config.yaml
hidden_size: 128
rope_fraction: 1.0
warmup_steps: 200
dataset: "wikipedia_en"
Each number is 128 + 32 x the weight over its row's rms, rounded and kept within 0 to 255. Layers, rows and columns count from 0. Numbers have three digits each. The size before them is the row's rms in percent of the matrix's.

# q: layer 12 attention query, 128x128, rms 0.225, rows 0-31, columns 0-127
# k: layer 12 attention key, 128x128, rms 0.228, rows 0-31, columns 0-127
# v: layer 12 attention value, 128x128, rms 0.233, rows 0-20, columns 0-127
# o: layer 12 attention output (transposed), 128x128, rms 0.183, rows 0-19, columns 0-127
q0 084:098109070152113157121167141151132057168187103178123101190143174125109126114152118118055174112136165121147205095142163165062122140099202152139158122088116159089130164066104123161080128149162098069085114101164126112104151142111167121082093137135133145095185071078139147160076133099141119092207166139122091121142117105159137137096103139136165137127138136096107090141115172109139095140116
k0 096:083114166164164111167088216161151087146104169141180054150095091096130114134124061127089145085156144096154093123146099153134142088109096138079098109109199088169171128182160121157185101152092140123112082100105132148186141135081120141090113076155159158151105137119156062143106121136120052181093187147125108121087130094132125128082118098147108112099122143135131121151138156075113086132116
q1 085:112132179075201135161149102113126138129075186153121105129148114183126126119157125148109109159109104142151107120134077156112049094149066118186141145054117105113095094114166116076142090106142108099162204087110196190123181150104090104087118129058126130100114111124075175119105131094135088131146164146157123146138107115072127121129121149145092161112104088109149165092092172193109088134117
k1 087:102121064129117102121067147139150115216138134121069148171111152120127168099113099140135125115123135146095115129055159160092168165134147133094165172069172077118119143131082132128181095149139139145150127207118099158198128125146145191122179120138176104186110133153124122063158136200118161142102110083114123185124142123190122089069103103121108111123082143182154146097129140120133121161081
q2 081:091091072104128107150136162121101161086125157129125064160155169135144141137106178083109128137155156054189128147105149074186117178121090103075133159134165142132190099108100057111148109177147088116094153115160122133099173124051128090151135111145130174153122098047078132152096099130095083126175113124132122194192119097101147122071097139093124102158131115117144088127126154160162163131114
k2 077:110125184147101105108147118160093118127185078096097105110142156114159120069090149175096100102115128076093123139117108117131112103112117121081170094119116170183097130192123193098074095149171093073113156132127154117159131141110110097124166112138147100127133148158097086115104150106073168147113162113110126149115229123103116083126111080093118129161103088147070063101116084128155050070183
q3 095:136121164088134152160130107055074066134127121125132112119079117128065131097189191150193109112077066126104168192099123144145116068134078122199072189112128144098077113110138135126167111092135116127135147137123126158109130102141120126068141117087081104144134148112107118077087132060166123136117153152077164187134159137122129153153155141168070154086098125173145096140142175132150094144089
k3 089:116115148166146080122137146098137110172136094121117145123108117148128106143078094096111150127163122123117126049166161130107134133186126107137098079064137134124152199151025114139118131164117111139186148121118177098128070131177108135134135091132077119102113150173117115143204138216093155119143138109133151152080131143098197166101111106089173111166140209144179101145167143115077171112139
q4 085:144080145113160073102127146112121165107144150171141144081061126153156200113106106138131116091094108154099170167112159099159089193084087181162085127108113103153128145129150105120122105108136137100115137156150125112139139146166087089078177094171140079125072131137161186171124102091168155117095171113184127136098151068082118129154131109182177163056086076181159153116114105133147083155160
k4 079:124130076165146109175135182149163067114112105144133140164101117104112170173170073132072184135173096156132103161156102119097136112175177140118096139125132142131105122145081159138148072141124154148105105110069107099154107092083106119144145164182158183131132128109088073133128122146132065143106121178161196147166071149200155131069127165124182130134158089124134178157067082186149127132116
q5 101:131125170129164066135127115088145102105118110129119159137108152109150149152206127139114163178169107152165165106141095121079164156187191085160175165146077119062082160077168144158000144128118170125121127126133075151146118111136118082160154150186124090117119102131151112114110105141114192154166103147143140089075150086169144130172106081098149109117086134130124147159154142101147117080133
k5 101:137176162160164166152086101143071140202122166094112117125104074089134124098163151133172072104127132149082090137077122129136100126155127116135041143106110129153157069085131124154178171087152163148175181123091086144157121160136203118132122071082180153093090136191115207109137104127156122107110154136121111124141162127153161116135107138137162190134142077134079089076154134096104115126111
q6 101:070136176080094157119099082084126151169106120166169113142089105115164117180094105187140084089167115137062098157104129061108157131127076178168070130135055079096113153174162131091139117115126136082131140216125133100103188150135142116147133102143202099099128169117132130129187170122150138093142142095125107156134094149118144141199115117103125128107135127118116181110067076156133139144140
k6 100:107105112118061131143160136154103122153129085122133110047154081110076139074152197134120120162055118136156108069149135178118177122088140122059141127127163112181080136140158089114133120114105109126173127115143131182168072089122097125120139139126087147139164111168201098118119173084092121142084174155087100131122137087148111145091176140092123067165151086116154131171173179114148126064117
q7 098:055095146154107146089131164170127155145130118091130184114120125060114110139081112123147169109184131111110168138138134166080124124151144129128186179168073139085142095112095163172112053134129093090108099127105100150138116158096148174123146191151117167191122122132075063151167147156139160076068121146098148089159146149174128141148135083131141154142113215089110167149136117123191178134140
k7 091:106187113117145076122128174168194151136108085082179165144082159145094147097150135137134125156065187130152156084167182164129125158128154175166136093107161097147136167133190126108130129126071122126144151130075102093170152108150059170094103114108122083122127080166165157097116162167126114153147129148177144141114124121167109150099197126178195086115098143124183137142060142133093114109083
q8 104:153109099149106172172117119106038187119104079143147149151114140201151159083102142129128146163120164149125143150135126075133147118141097121120092155153137086093087082094116108148169105058144117109173128151182146077166153141128141147127112175130085121138127095117110155193083092094130170083087111123107160047096115147129079145129074136115171071098122119146083151123135177136110093208082
k8 102:090131072119176126211132142163120121216145097115164082091103144112071099150088135154113079123146116111129135096166135181120123086132126147095142135054118110148123121083163137213073113111215168148098120098115127144092097127068100112118106100123159174106149119145107130095115119130077037112118138138175126088084147109118129143154087102157135128190169120137130146146152123142184168122151
q9 093:148121183167124076138100135125095094056085139074092116114165080198107177123072170097090177158122116077088077102118120161158167131064145134143114107118083118083161156179125104136122145158109128098149119114138155120184158071074126108088153097126100179134069130137134162180079141105136105101121160118107176092102144058184119166146150103152119090111130180141093153104133145172130127146135
k9 091:162140034134118091155112130107131188160089069146092127173136169133134112114119136138210131114134107162132180171171195179161129096086130070077079069078185145117157100120110149146161115153129144124120157137116065192107081137196116080128132134109102128123116128150108092091136160125157134145173117090149125199169178151170119142138103115142122138178114127145083119104130155093081135120134
q10 097:139158148113135084109104059113086174110214157104124113094163128105179082112145122126121071087129090146167140116122120114135135130179125160167141153190151112099118175142164112139061094104112110106136089072103130136167149081160134118177166092126159141134175128108154106131149106120119101144091126124164130082112111093109164112121170085193105059134080075158056218137115157094122112107086
k10 090:122141134088167107125099162071062179133095105184165151143088122157171102127153153105107111130163145106173182123123163101116105134117134147137093196137153109161072155130132148092172131116111135159165124180096110135065127121099139102161160126117188100116120198084089173072083136096081085136176169161101182166145129130138127148106101153105158110185107111108198093099065176117129083127112
q11 105:126153091104085104124138139162116118082148143132109144202165145120066111169159078138088151115106104157038086083123168115083171098175090147073133176140118120140133103073096083161091109104157146090130159131091135123192138135133145175148114094093156136123181122144093086091153125104101147106193146107086131112088126155108102112124127087075153113150128117080128144093105127120134043209094
k11 095:099145099133155164197060112144106094211113130133166109104117189144157151218149120145154140028152157086103118122113131106134117147131101080174139077152143136122120115115108116137168144151171174134191131152112144149127124126139108162068127152158148030123120163139170149151124189119116156102148104157110153077172145071096151074146133182187109110138143101126114159150129141133105156144139
q12 100:087122168187122134136126110096130100174160130219125103119137094112139147099228161079160105133118135146065126117129161094149156221133134131115110145146108076169118147116116164136197120097140162061163128127181033111153127177145087120137127112111165121116126175104180132097121135092093072092106123155120160103121102125034131118114135114145106200096156144126125133137123132139136129130119
k12 097:157114162082078163185158153136103137088143129164147128097125104013102155120106165155118182147124106155145147057160137088113107095114150130182110114149161118140082104124127141124143122170089152182091125064137168099165135105133131129089128140105183107179155094156091139127165147082129120131100163127120163108156096171162123174167104166093194098123162162114095057126140098128136125041136
q13 106:143109148109073129120141171189100171090095127193137131094181125184108134143069179105147154083105167102141115139180167155100178100119103170123077152087134100109141132139089132116136104132111117148077155191134120231158158123093084142131128147061057112085171098084163154175137120178143097085124079140160129114091143115092170113123148151123100174142099155124111107137148120131128140140195
k13 100:115168159218112111177188086071139159101131074137172103109093145139143136090068097156131085104129077112125167154185142132217166180147148131135151181190131146139118100116084084139127159128154131095078106148094121135109147113125096147141114108130113153137147107155124102119180089111136157101098167149163179148146130102214138102136126159161141089160110148100067111120172080138141112176175
q14 105:153098136127121138093116133096140085151128099091109120175097148124138093102062131201130091183049165133096135139150129108120212122105158120108094112131156133142131072063174145133141194117078156111075153189143150163091150115098098078139064131084131136119075146141099118169107049084157129159088092130184094093125111138144117102165158106137092139095086165141088119116086110162135129149100
k14 102:109161103079104144078169138092152076136160084148078188111118162100167110132115162162123123165109071138110129181169126132133122100098155132142174086115085098088149130050113144132093136111159154167136161132141138214110140128136127151173113043092134188121102116142101104113202131170074139133085164156148138097063138156078143147144140144129140142118158141155132139153089105050068146154101
q15 105:118115122140137148150136123158098098137115137195139124126137087151170157116106120139128157109201131123094171107115169148167184091130190140150092172112118121128177079149122155137057123140102080175171144106116152132139115111098100086151142121141118120112102143146091101163152093166140058157101127128088142166202074122124055062146155066133129147163102082064116130157130163163028101159120
k15 102:136160182130069151140115222212162129149168141124134077146098173139128094116153131132105074076130141173185066135111159087131135181124168068157091070119081136141107100115116132062165105102159138160126107187130138124116108130149139148083161156027125137145116122151141102186065079111097129113143145134143118155144164146138141069181136130150110147124094126111099139167134113098129098125113
q16 090:145119147168111111114106037058130127104064135143068140118128109165081132146161133139123101167143096171121116153082109145115151127132130091149084102148155153115092097148192141125139177096127130171138150094079166104142090140143147159128147145154206100122082168193120165080197120157137158173097075147101124135078074132125076116174106154088134136107100089169115103090107094176179107157096
k16 096:124118133132149122125175185146175112169145118144113129112096114102096125166141106120087154128133150137101097104117100123178109126089152141125206154091074151150160167145166100141041158119070093122141076117134071105127124113096135109144090133129243133188163046087110102101135125136174150171135174122156095106177095096102121143145141137063103084119180131054161135131135114121104144135172
q17 078:131103146085083114140146132133103110167079105131148096161124170060060131171165115125153103105183116142145117146121172089138159132091073145157131116151111103100132116144199124152102159092130167134182117098126140112125058081144146102128103140121164101097080158079103180113130195061107159131136112123151116135101142117023151102156135158095156157086056113147111151155100102157120182143199
k17 091:119124157163087153079175173118195078138091123107114171117106112134184106103192138195119131181155090132141126112059149223110148128109137139140150114129119105115155168153075082153104075158123071167190153158180053112147096099149167177086150064153146109117146152140104141183180123138163146119155128150159121109142121106141139138152130075129138126160159133073125136104107133151163108112092
q18 075:147119144165159118135160107132165157190098134164124070153150172098118139133090087104131180098114124091161151086116087127143090139130095180137086167144107153112109167151150141149176153096207125146117145039140185164168164112099134128138123125140086109065171147138104255092118098097111099151094153123130122137168131070127129162099115133129115175137132076104173107133099187133127093125132
k18 092:127106160137091116144132178146125120079105092102151095127076085170057121127113122123150145124127058113171106142134172177109194115154145160137131095072157140107127159075169162189161100107118107120139141113169120088155110086094153108112125113136182177168122152140114044152095155103135115030187088139150141133122091145091078126105103183139156116149159195121128090108150067120136131132171
q19 086:156087101129139165162193125125148132084125154158137066144086155196205149107133155121156082144169164144094114135108064168174131108077116188166135125143161082141138103151123116135078048140088145113127146160147159167159110147144126154162145096109174077160072148141129168110063105126151180114125075151141179079147130137132096096132143142128116103064144133133151086136147132171135215135134
k19 081:133149105134150102111083103111127188140052070161131149109088148140115167112112105068114151146168103153149065096198162068101145147162147092082170100141159137102175160114105163144135167107150110100151176103134103154147171058111139132108148166085203152096185111129091116083149131150205082141103166174124090107150139145131145124181155112118104167139096174148140130102097095172137119093113
q20 090:113110159181125149197102139124128118180100123176168087163162177141077085171119088116092105185086090114130120112119154094162143108085144182099112150252138140153158175108114118139135113161084134190078138150167106106092115160105141146133149076117142158151129135116107075146141099142149173141139166098079154139129121077098121056103106168088133153146145086164131143098167114157071130116133
k20 099:066138099122161183112100136137153145125088168125143125170092145138156127165169115122132213124122177132069139122111127140141174207122085104196127166139131171141202171129078139094085160106145142129160064152087101082154143111152094124132135167135111098103110141130121143105105155109080114158137153135181139081147170187068156137175098126204142146142121117103114059178171125104143113095109
q21 092:112056089116164154186136147140140108143148137165121034117124130153117105102103120106174152129110086125120095124120116069121123176092181102204064119170129134148097075097139175130144142145159102151138131175127167081203156169074129161138114098113116165156147178145146134149120109104107091135094058143085149153061079123132176111126091147120086152087150125101147162127137161171130069153096
k21 096:123170157106152076145077084148058112094140133065149155149186092112139203153106121148157089114117174156130171163145119126172139133163094148152146176128144139170098132063081099137182122105138099153121125096065072123156095154132139143088117086145118055120143131087062107154103087141141122157166126114070047152103096108101097134152116149146165105109129152145106147099157110093180112152183
q22 096:219170083129106113125113146112124165076106132129163132142132130111092160125156100087071070122087138132148138152170164067122094108141134110133141108124085104156136181174165079150116113141062149155086175189136129115102111130137153105109088141156080109055144115171153108143135133154135081162161080102185129130050152103126148131147077114138083173166107144100186111162090051161139114126103
k22 101:149106113140102128091119109089103113103076139172146134145160138150090078160095079124118181109126139083106121153089126149161101159086150131148096109176041178088214057155115135061129178081158093176093135148108115146150255127115139156119137120150081140120163087121140133176107137117118172084138135154129122123117133079134155123116152122134196165164154144149097088134136133160152138144145
q23 096:090097184151087141079131156112124134127169122113104080115157115163133139182150108137127159096161190125068110117115107167103104134083115153128061142126115120148160088116143078162138095123106104173105149157183064107136156106098139066088123065071154124141179115110077084184126050106153109165124129164106166123152161146157136192111127135089134157158188124132168097170092068086141104134098
k23 110:124128170156102080135145108109128037144143119121100139077137212133107185138113126143141107163115116147080100108116154113080166130160134100164120097123118196113111183044123114145121166051083109157142150082137110134109068143167160097109177116149060160137107147109138154100174190126143157116161130110129128156156057131131118084187092149155123143118159121070097183158089147130149106116156
q24 106:130102143213116094116117169132104165156132099098123127119121154120096129204147097149117139023115096081092106173121109122076080043141110128201107104142130131114163094121142171136175151158111083101116169129124101110172092122205158099097124119094098142157166196101166142161112136149123171143161119132123126151162149134076096105075100148115152198160116146173139184114132135153141132114150
k24 098:112123122114173178116152127126128107146157129110125146119137139123116124078105097133152129161071083129137074039129158160194133076156139130134159082109107131146104150129072118104158191093124171152197163089121110098105133187107101061102189118189107077175110063140103116097118166043164160150142142109170125134139145122139111121146147030106159143143126128146114147159145161161131092133086
q25 103:105157123106154143102082126110116133182111174077065157112067157122131158055127130117111165158107079152134164119135190129098110099211151100156128169148143077151158133095072126108182090101178121112102149117106094133134143076083135072101107166096134170092171145174078103103084126144109148116184070179130128098142122140188157148114152155087136069128097159113141152135150124148083120106183
k25 104:130166140137097149193202101096101151130110131139169096144137122131084140153122141094185079129149144081143107128134157126152157183105084083107134117087149089091101136127139200106102108113111139128165085169195128118118119160145126123130162048119126117184150091121186143120105099150160168074127114101129102065083146122106187107065104095141138116120097078156164076064186195155137119116105
q26 104:147074122082086103138128090176100100158142155119088111135090043114141067042099088091135169119166165112117136195159099139134136134115157150069114119156101120117125118138117146162098128106137134150142082092123138154136115126110117172146100115149163155166141133106175104128111212179125122180143093116127154166062092107127139172150186100102169156079108076044110089111077140129112111165116
k26 097:120146127147088155147063143108115152113114050158148138061196112120096162107123129124088147120149166190115130111131130136124175125079196188162149116102152122145135119138124139176172166134101090082116156212119111124137141139140173160123124120027130118080110160131131136155127084107181125086131104114143142139205127128058097083094089163146147081112116144166104145135123164087197129129102
q27 105:190156130167132159150117108161091196122097073137106124128105141138122122120156155145157129138106174090107137155126112191088112135139160139081112056123107214116163141109109143158178155099125100146150149104137109119059095111141076106182112135120159201128105130182124092155098173128124107138132065112156095076150142114098160135155119065112175138137110141102148143064185058100192115076121
k27 104:161131157138108131142128180083122116140137108149148086142098154107185103129138157144095165141082111148121121128128029095168111108154129140092152116109127088153151128144142154147181097108105124158135158100137135117170151103097105083137065127130072094148104095122105116134127060163186161153072151108107167097168140089110098101122131161146042110122166041152081054190110164105180139162081
q28 102:170090168120066148153141147060116101129224114150079120147133127162113163132096127125135185128120148171122169112124112097165093165142146141104085051111112129128150163153145134093173062160195169103098065102054164118108090180171114198116151085084123167118111090110141139127132111096074113076175113086099129143132120160125159120090148117117083117161089141123141107117096115138154099124156
k28 102:107155098086135101138145151129110146119085089072132124066170108111138217097159213119101129137131124083100157133097136122119142105158093150125089119130139195085130106105156110151071074182141111111159131120133112145159117042123152125188175151189153133188137152075080082096126067091098167117126087091131169146128151128094138054192150136130148125131120125143097139109160138140152107173127
q29 097:102123131163105075193141143069136119123154097110141133114143156167118108119114150130129125123105164229068132136160154167156132131176140146099069141177129124090133128132100146122070109066055096102154128070104134100145115107172132169159127164137135112074121119177156113125125119124140157166178094105190147114116120105087115112162101124161109137213136130150211145099149185156149162048131
k29 095:111151140183218104136099158133126187166142104119132093104151127101127157117115074153160172120096088087105092076118147092171123167046143182156107155084151174121195147090075148096115097154144086181122101119120141133045177108073128075134129139083150102174130136170158132111127142141095119172132142101067114112150134113144120128099133170118082086104129126093100151110148152089146091099078
q30 106:092143150114090138083085118144125163152123151160165139186087111106118106147143121124076184133138149150142094134136132140086154174125137185108123065159107088103068133151109172144126185201112137115143113118101120092130172101125126163113150133126135097096151120151156115133207102118098127111068090080215135151146176084182065095105082145107183133126085168066114108122184122162162090146170
k30 101:164129109144125112118115162092165103115084172096116136111141063134089155172108122178066111149167102186113160154128187180090090155118118128114144161155144098064097122124148136124089176126130164164167108200096084064128126097135132115084148145113086118088106072116084094132143137070116181075156087115167110170145112102127128090069133193138059143153150152137111121103124111077096163088137
q31 104:129097096131166128205114137101137153109116152136108137157169136123127077158122157116144089172139177120187102097091150136078176094089104165144117100155097153127150156172141162055149097105164183173143090156036110121158133125169125117095094100078154073142111100151098111139167124161090131185164144197117178094140104098064109067118106145148151161134172097112107107084080128140151135137158
k31 106:114154105101159097131087111137072178122139098166164072124092114134147113151151116103103171144062054092119154134099110115119134152090153115152087169143065077103119199067117076163133120141116109136135123128139122139132131125170113183117130109117125109124114172147091173171166119086175099158159052142199117123090148158157168121224152118123095109142148172181131095108054091143137140130145
v0 103:109066102196116144124149157100116162124123157123164106084152166134150138133102135145119119157080096138141191136159152165115128129117161136161162054120120087109129103106142118129096079161173084113075132232137176107101103114125153135156151104195136086070110134140116137075090158159104170090090131182136143150135060104154121125090122132044110070130120125135197152119140146133149198151112
o0 109:127116103138146125138050150155091173177075160120117053117097176154106117138145120085142151128124126182079126156106135118140072165158150134191184153178125138107123165144068170140092131109158133132160151135166158129126084143158135071079156138142148127134085101090116100180089118180181141085103084164084140146153068110141128169099078142188148127096152050161177161140117087141133137143135
v1 095:110118127183129139140126144147111141154156132126094159247145144143150132144195099066097084092105114179100127167200161141040096102135118184140097131102120123088107143155134162137166119147093137097120111126172159095107103128149128172148127103081113097120132174113141088138128103117187084121087094143103173205064141089083087106115077134084131098158121129123095128102168086138113162149099
o1 095:140142145172083028073122112151140121158065104133127138143135131164149116131085134147153114169094156123094157203128121189133146163126158166128146067163155152079145104137100125123113146069160132106147146171129083121137110210111125098103143146151140201105111096153134130131070099066166151110116096059098065114158127118142174072089186111122166105159087137119118171161129123135114131145178
v2 098:123108107157160164073105111116141103126143144098128127136152157146176116196113133092120096188145088128111153187141110111194155149094187141101093158168141106155146230153146108069141154118097128119120122170123118128123111162111140115148191206089066159090059136088139130160163144135128090115147109095153102122073140152061141107127140093173129132116091089119133108113166131113206091105072
o2 101:181120083192136115091139147140128156081128110124071090203164140154079134135102082108149118127123117110080130117159196095139111058157137086120115100152050148133122094121166106148109109141109113101135149107135185180176087110140202171128170162129160151127104074171166143120176155077102134138148148138077126105106120124119049115111155150119131132152141162139131143119130031100157151132071
v3 107:134163161082169173137143093135143180119109134112109084162086137115095108178098137130150137077122157113173086156079125142140141208099150132041080147147140127084134134084160080124121105127095093126118109145090141113140153141116124082153080098105105115131163108098121101166097107102102126140122124085101244134094076112162118108070135111121105148114030114146096189132110142135169073143163
o3 110:148088115168139097139120101116087105143099154152111091143163097084115173109194112105139142118131101090147102094176142124141151126103131094101082132126134124137122086162118048116073120202146173143134068074100077144129174157103149188115143130144104180132187156166106147133169158133143133083109172137092102122126117147194110081136174093205189116113093092207170136099169124152130119093121
v4 109:071110097076084097200061130113145075104088138103102102149112175182104127125125127167191143176106116165164105104139106154099088135119135050164124118108182091083147125115199142105097167107136094133139158102105112099118082124095126107111081155115196126161135103155176130102133140082159138129105156149103098164125163120154157093177114126159115093141161196112112131159110194092131190124170
o4 106:140156137131149166186157149112136107116164151118108132118084147146151091120125141131174135098100117151128165104114086162156140143127127091098098145096144097143109144054103164153139078116179104104103142094136111147118214042133092078143188093133151128121156073151117172120063125152153103110090119132081119130069096140129169187052109163109157164123158125190133155131107173081168057144183
v5 106:087106097158153104136168063159144145081161141104192127125111120110125104116096198097106109167143167152100129131116134128093150071117120173145079147110106115098101146184126091099157127161109118149114106089153105118129132065141087104158096182142182109152178115160042158121141117169092136103112175144190133109069215142111111178145150150117123166125136091027157123160122127129114111163159
o5 101:119131164119122108164095158108155159135138164148146129146147122091168120152070174153123130079185073137116170187117124053099118132121122173099110182127099146108102090137199166135166103045093078087101109135148116080087135169041154165090142183121140166140171111149134113124121088162147110200049136077106135139127120149141078139129167162120095139128155120145123088132170087140133135152153
v6 099:104151149081153137155098101198086155085153095119107158128150153155161106100114165093162061142155130104109147190111121162161208109075122095100113152111101208112115154101147136110136161118164137125159133073154110103095128124165155163151094101126184131148150137103110024124148169143141133162082064141102127165121133127109118164184106075146118156144100146107102126085078143119190087120074
o6 098:138210142133127132135166140123134158107102097139142197151131191083166116124121169145095131096150089118145098154194149074071116104150114108113143104120184133090153075110107124159148137176154119128106106146115197059164109123144132146124106174160153162083109156111171139079124101148129114091114159171097073145113202166191122122095189098112192115063128129148131114160171136182137096096112
v7 102:139156098173059101056140152134171161115150085160139141129102159119176191104133113121095157132098136149114108102140122116100050163160135091164085135113115144114137152110140150138085168086103162068141116097101079112142147121116114185099123130136095146154122135126183132158222109114082093069134153140091184123118098121183188146104068075133090159148190134156203135099124150098107125135136
o7 099:129126151156166057135108075169066093102109130174131164159148176176179097105113054158112190142119111156163160115101135122157098136135131021163113134098167147153099134083198145139143173107072200124112162142081122157120186109150155119158061165122162164131163120106091120128129118089133148113131103106148172125103098073103183125140096118112136173151146142152132085102135106123121116090124
v8 102:060143194153117160129150077120109146128128143104136087109117089127101090155097110135192162160123109133161163079187173151106100107122165129142058139167115142146132135130114068128139111156152082090151164133116077068132113147090178105073115122115127082121130161177064044111185137108097138076096147132133102199165169187133115113147108080129141095082140136108135137162128154149093181167114
o8 097:058117109144119201180138141131102095116088163161141114148113188191146105132073136130173145092125152080114115156149095083074138136090091087138134106133066128138150144130197141092126119114161164137127164148145127104148171063115143103115148172168128150107111135157138144176130113114163107086140122072112162144142045136140092175137059187131164126093043115155131171137107138129094155102184
v9 118:096089053158128191079151158136174139074136111122130098159134143093086145137104158138127091052145128127131148110082117140136116100156128129118142156154167162079165137128086149112138107118173147081153137130152140177079137112067146060100084114119181128089135119175202079127150098171164127050131084123116142142126128126079143112142127073185099194167143133078124113130126143096122112136211
o9 102:165117115121145103159094130094135145141136143131140218146151149138120100128146171170086148147106107121121172136091153148097190127095155117120049129120151136140154082159059076119118148171091100130122108103143100099140086122100169150147064150152138118105136040142078180173089083184105126120172193104112151191089144105102137125137187165179155123144146144178132162164112154179178145103137
v10 101:118096146071144121124120108082112137157138123039164151090163131102077120169120159122157091170139166130195107093131136179145121104143119145069113173120154109123145192169134146147138150067146124115085138174132131181170109174142146167169106114118120194177168107136182161131191123079156051169098166086097132108132149205150153125156118156110128131133075111151140074143117146120130083151101
o10 106:124117107151134141091180112153132105055115066173093158128147093128122211128122116153124125115141094112116123110161166126111162055155154163127142133194166152142133123147168061131152221085132167153121086039147133109158116121120113133166162158074136153083132096137126164092150184087122156159112104103117110076122125129175162210125091142094143135114163105198135148101100151137140104163124
v11 099:151161127123140205152107157088117124103057084135169087175173121094187109159122054131087158123117139167100093116171132107131148121149169127092129103145166150113147117133092115126127145162163148102139070135130187183137062166130096175142121139151100091227122131116168134118068060166128136153040095129139173162135089136115118108125161108154125136148098141145090136139143143141170129072090
o11 105:118117149171109097049198091198146123179133083132094084086100134122077152145189100107110142158107120092164127146087085131124145093128143150178121137071145147213081108164135145129096107190060126160161122127106178120157047085128099110096172144149137109117116133125110167192085117130127169103096098078108092156157139139099135099100168124130161125113121158099165171115125127153167124152139
v12 109:155099151119160045083130125133100115117097111136106157127094139172104122137165158169129143126122158124118079097118074151193157102111114120137184141170146127072120174156139123124148105151119118122105165176025112127074157148148164101167095097191149101145106132095104206162100168040134140153088112132146167097172143084179086126154102116111107117107121145115172147096060183131137105109111
o12 112:177079174083134153132108122110101119084133125165144146130123135177105147126104124142142133107117143115060070106153136099145083104165155116159108150129208145103032123125045137130098110135185095168136097107089195152060158076094131172144150110075115157128081176157107111111115136130137098116053152184143106154095145163117143121158106103178079075145140117136132165139139143127097170103084
v13 103:219169144115168137089083172109166107093177183147163095130154173134128076131127076114117072082101127108154106168129133141131201150122108165134126152109109167173125155126135121119144105106146088125122075061209119168119115110134121111126129089076104104154098172069153125093046126164182130103142093112122131146124144145137113148114107125178165118105047139173160128135199120138090132139132
o13 104:149135141146066147069156109107069098160154125106111099102141116113122097172127164183070160120182171112140076131157152178174149133132163158147135076120134142053175152175144103098109115094134124175142162095117083122208037123127119171137135048107126159077091102148120091158159112107154136140134117100128123127154117087100090134122169068059170107146116156092121123171168118138139137118110
v14 106:084125092131193109147169156117160125121123197145117169124141167119098092113129118170176094068110151117133123110191067097119153106136116131153090092148122138083157109075135120141196164147141108199133131151169172132157105086146118126138128147103128119136114122150077048145128194125097087095139131080159131057114167105154075135154112095102113055094116138162147118152116125069185073174114
o14 105:120170137119156163081121190134093123121071158079130109139170122088144012080113197161161116109097122091130106127140171151101092107097154156086145109147147105129113129193146112149172129094180075142161117109128162129075092199123152204071132169111113110136113109119115088109092130165093095141116128116088146093088127165127100153112138116183148101105138129127099143051067135123118142122154
v15 099:106118076132108183106122157144120062133129112143086123160116156088119039166179134065098120155152137153176095138108150096170167106136134118070090129152173059129160095142119137129170150113114193140116103122127120159104151136105127105104145095148201090088123202076083145170187090139120096145121105109154114132147115112107139155138055126114096115114081155112097126131075122163068184180139
o15 096:145124179152141123095096170093086121124106100112097144114102135089148147140103086113181109116107148093102151175146128158128192112133166128131007135111153177060173126143022156159124108149190137133130132077122099107143086060082111109107133184149138144148146140150138142142128141155134162162139062111108114160117169182132143110123116106131125110178093183125092136101136097104066120068138
v16 087:133112066164042134125139142128154105122089130158105115137150099100131096106128199068115196150116168130112114161123114170155129139131178078115109071147142180133131137163135148172137129125197123176131101157086115153052088110161112127168147114164150185141109188080122131144146128108148142135181131141169115090142102132083123076120122066120138154150186085115051132109160083114153194162139
o16 087:147125101109103083132131130091162107159120122128087127158107136097146186111135182115122144136099105119152073100098121123148109153154109132103170168157120136182156139059033171176166126165166065107124128141109115109167014103113111095132088150117209125149143134136115163117140123192164157134119158118155102074117130128063146096157162153140104103118083181082150131051136107117093112101120
v17 099:142145099133126097135173088168153107129111118140110154128094141149120102117120151076138134106015166121194170119187090143143163119162118162170157148063149056085091087151139178111102101132139162074056142122061161108102136095171102125187118089113189116124112110174150106105085185133112127178187165143134160180124124180138139123131145116153131139095082133128156135135099119144124083156131
o17 098:114092127134178181120115179136138096122093159147143128123173134091140166145139135144138152128131177204204143154108142174131148181167100142086096148145116108150099159160122123125163084071163127141131128088145173090086135104147190111111156111073158124088109172075138108127164160082118107123142144120093071132136131126151101031092119123188129076097151034142074130145136123176132119097175
v18 113:191112119055118106135117157139140107146209090168085077087082175160170133127155149139156077126062180163157150127188141088153176127131095096120093139131074121127100151147148143118102102190167123166086124126109151138167141119130152107137117118110096116081107081121147126121127143119103127165190064133113156080155079142126102179139118120082126168152039069143112176087129152158158137117133
o18 115:121140113091101119084102106127096129177153161126166119121125116145085117148168087094081164117144094161188118134126157125129076063178165136107099113157110155102157107119090115080087113173233120134131102154095152105122172131113142183112145117036152121115125211106148110067162150143164122138169116148133102108121166021138180095133116087126142104127123075076158128139116117117116110095150
v19 089:140135164182100131152148127130150086103099092120112121158066120159133104123141130141173132116119070126111051121129112124127151167153124115100111121121121169120121065139127101120148091177133158090108087068177152114188156161133145158143127151115096108169094170130089121119096180068097139146040141153099184195098159173148169141165121115085163143086150080149146049105071168142058122116139
o19 090:102067101118115105100157092141094104147189127147099107105188106076113136148116163140154171097154173088112153190129120103114105130099123089174124132126177121148133084119103123143148101125069149148120154147090145115070216070080128168091128135170102138142100142129178139202156186149127076088152111080136091117061093142134137161116089148149138094087109155062067110133159087107132171123119
v20 087:133158110102175082130125147125066179128110057151150107115108151117095172144118136103152149174072134079146104126157130069139091128157112155150163128097157109183119169126152122140118181167067081107122146122165191124070085076099099136153115117110157116112130194087189151105184091182137128077167077118089115092105139126113110150129108095210146111159114112065157114152122093128102110084156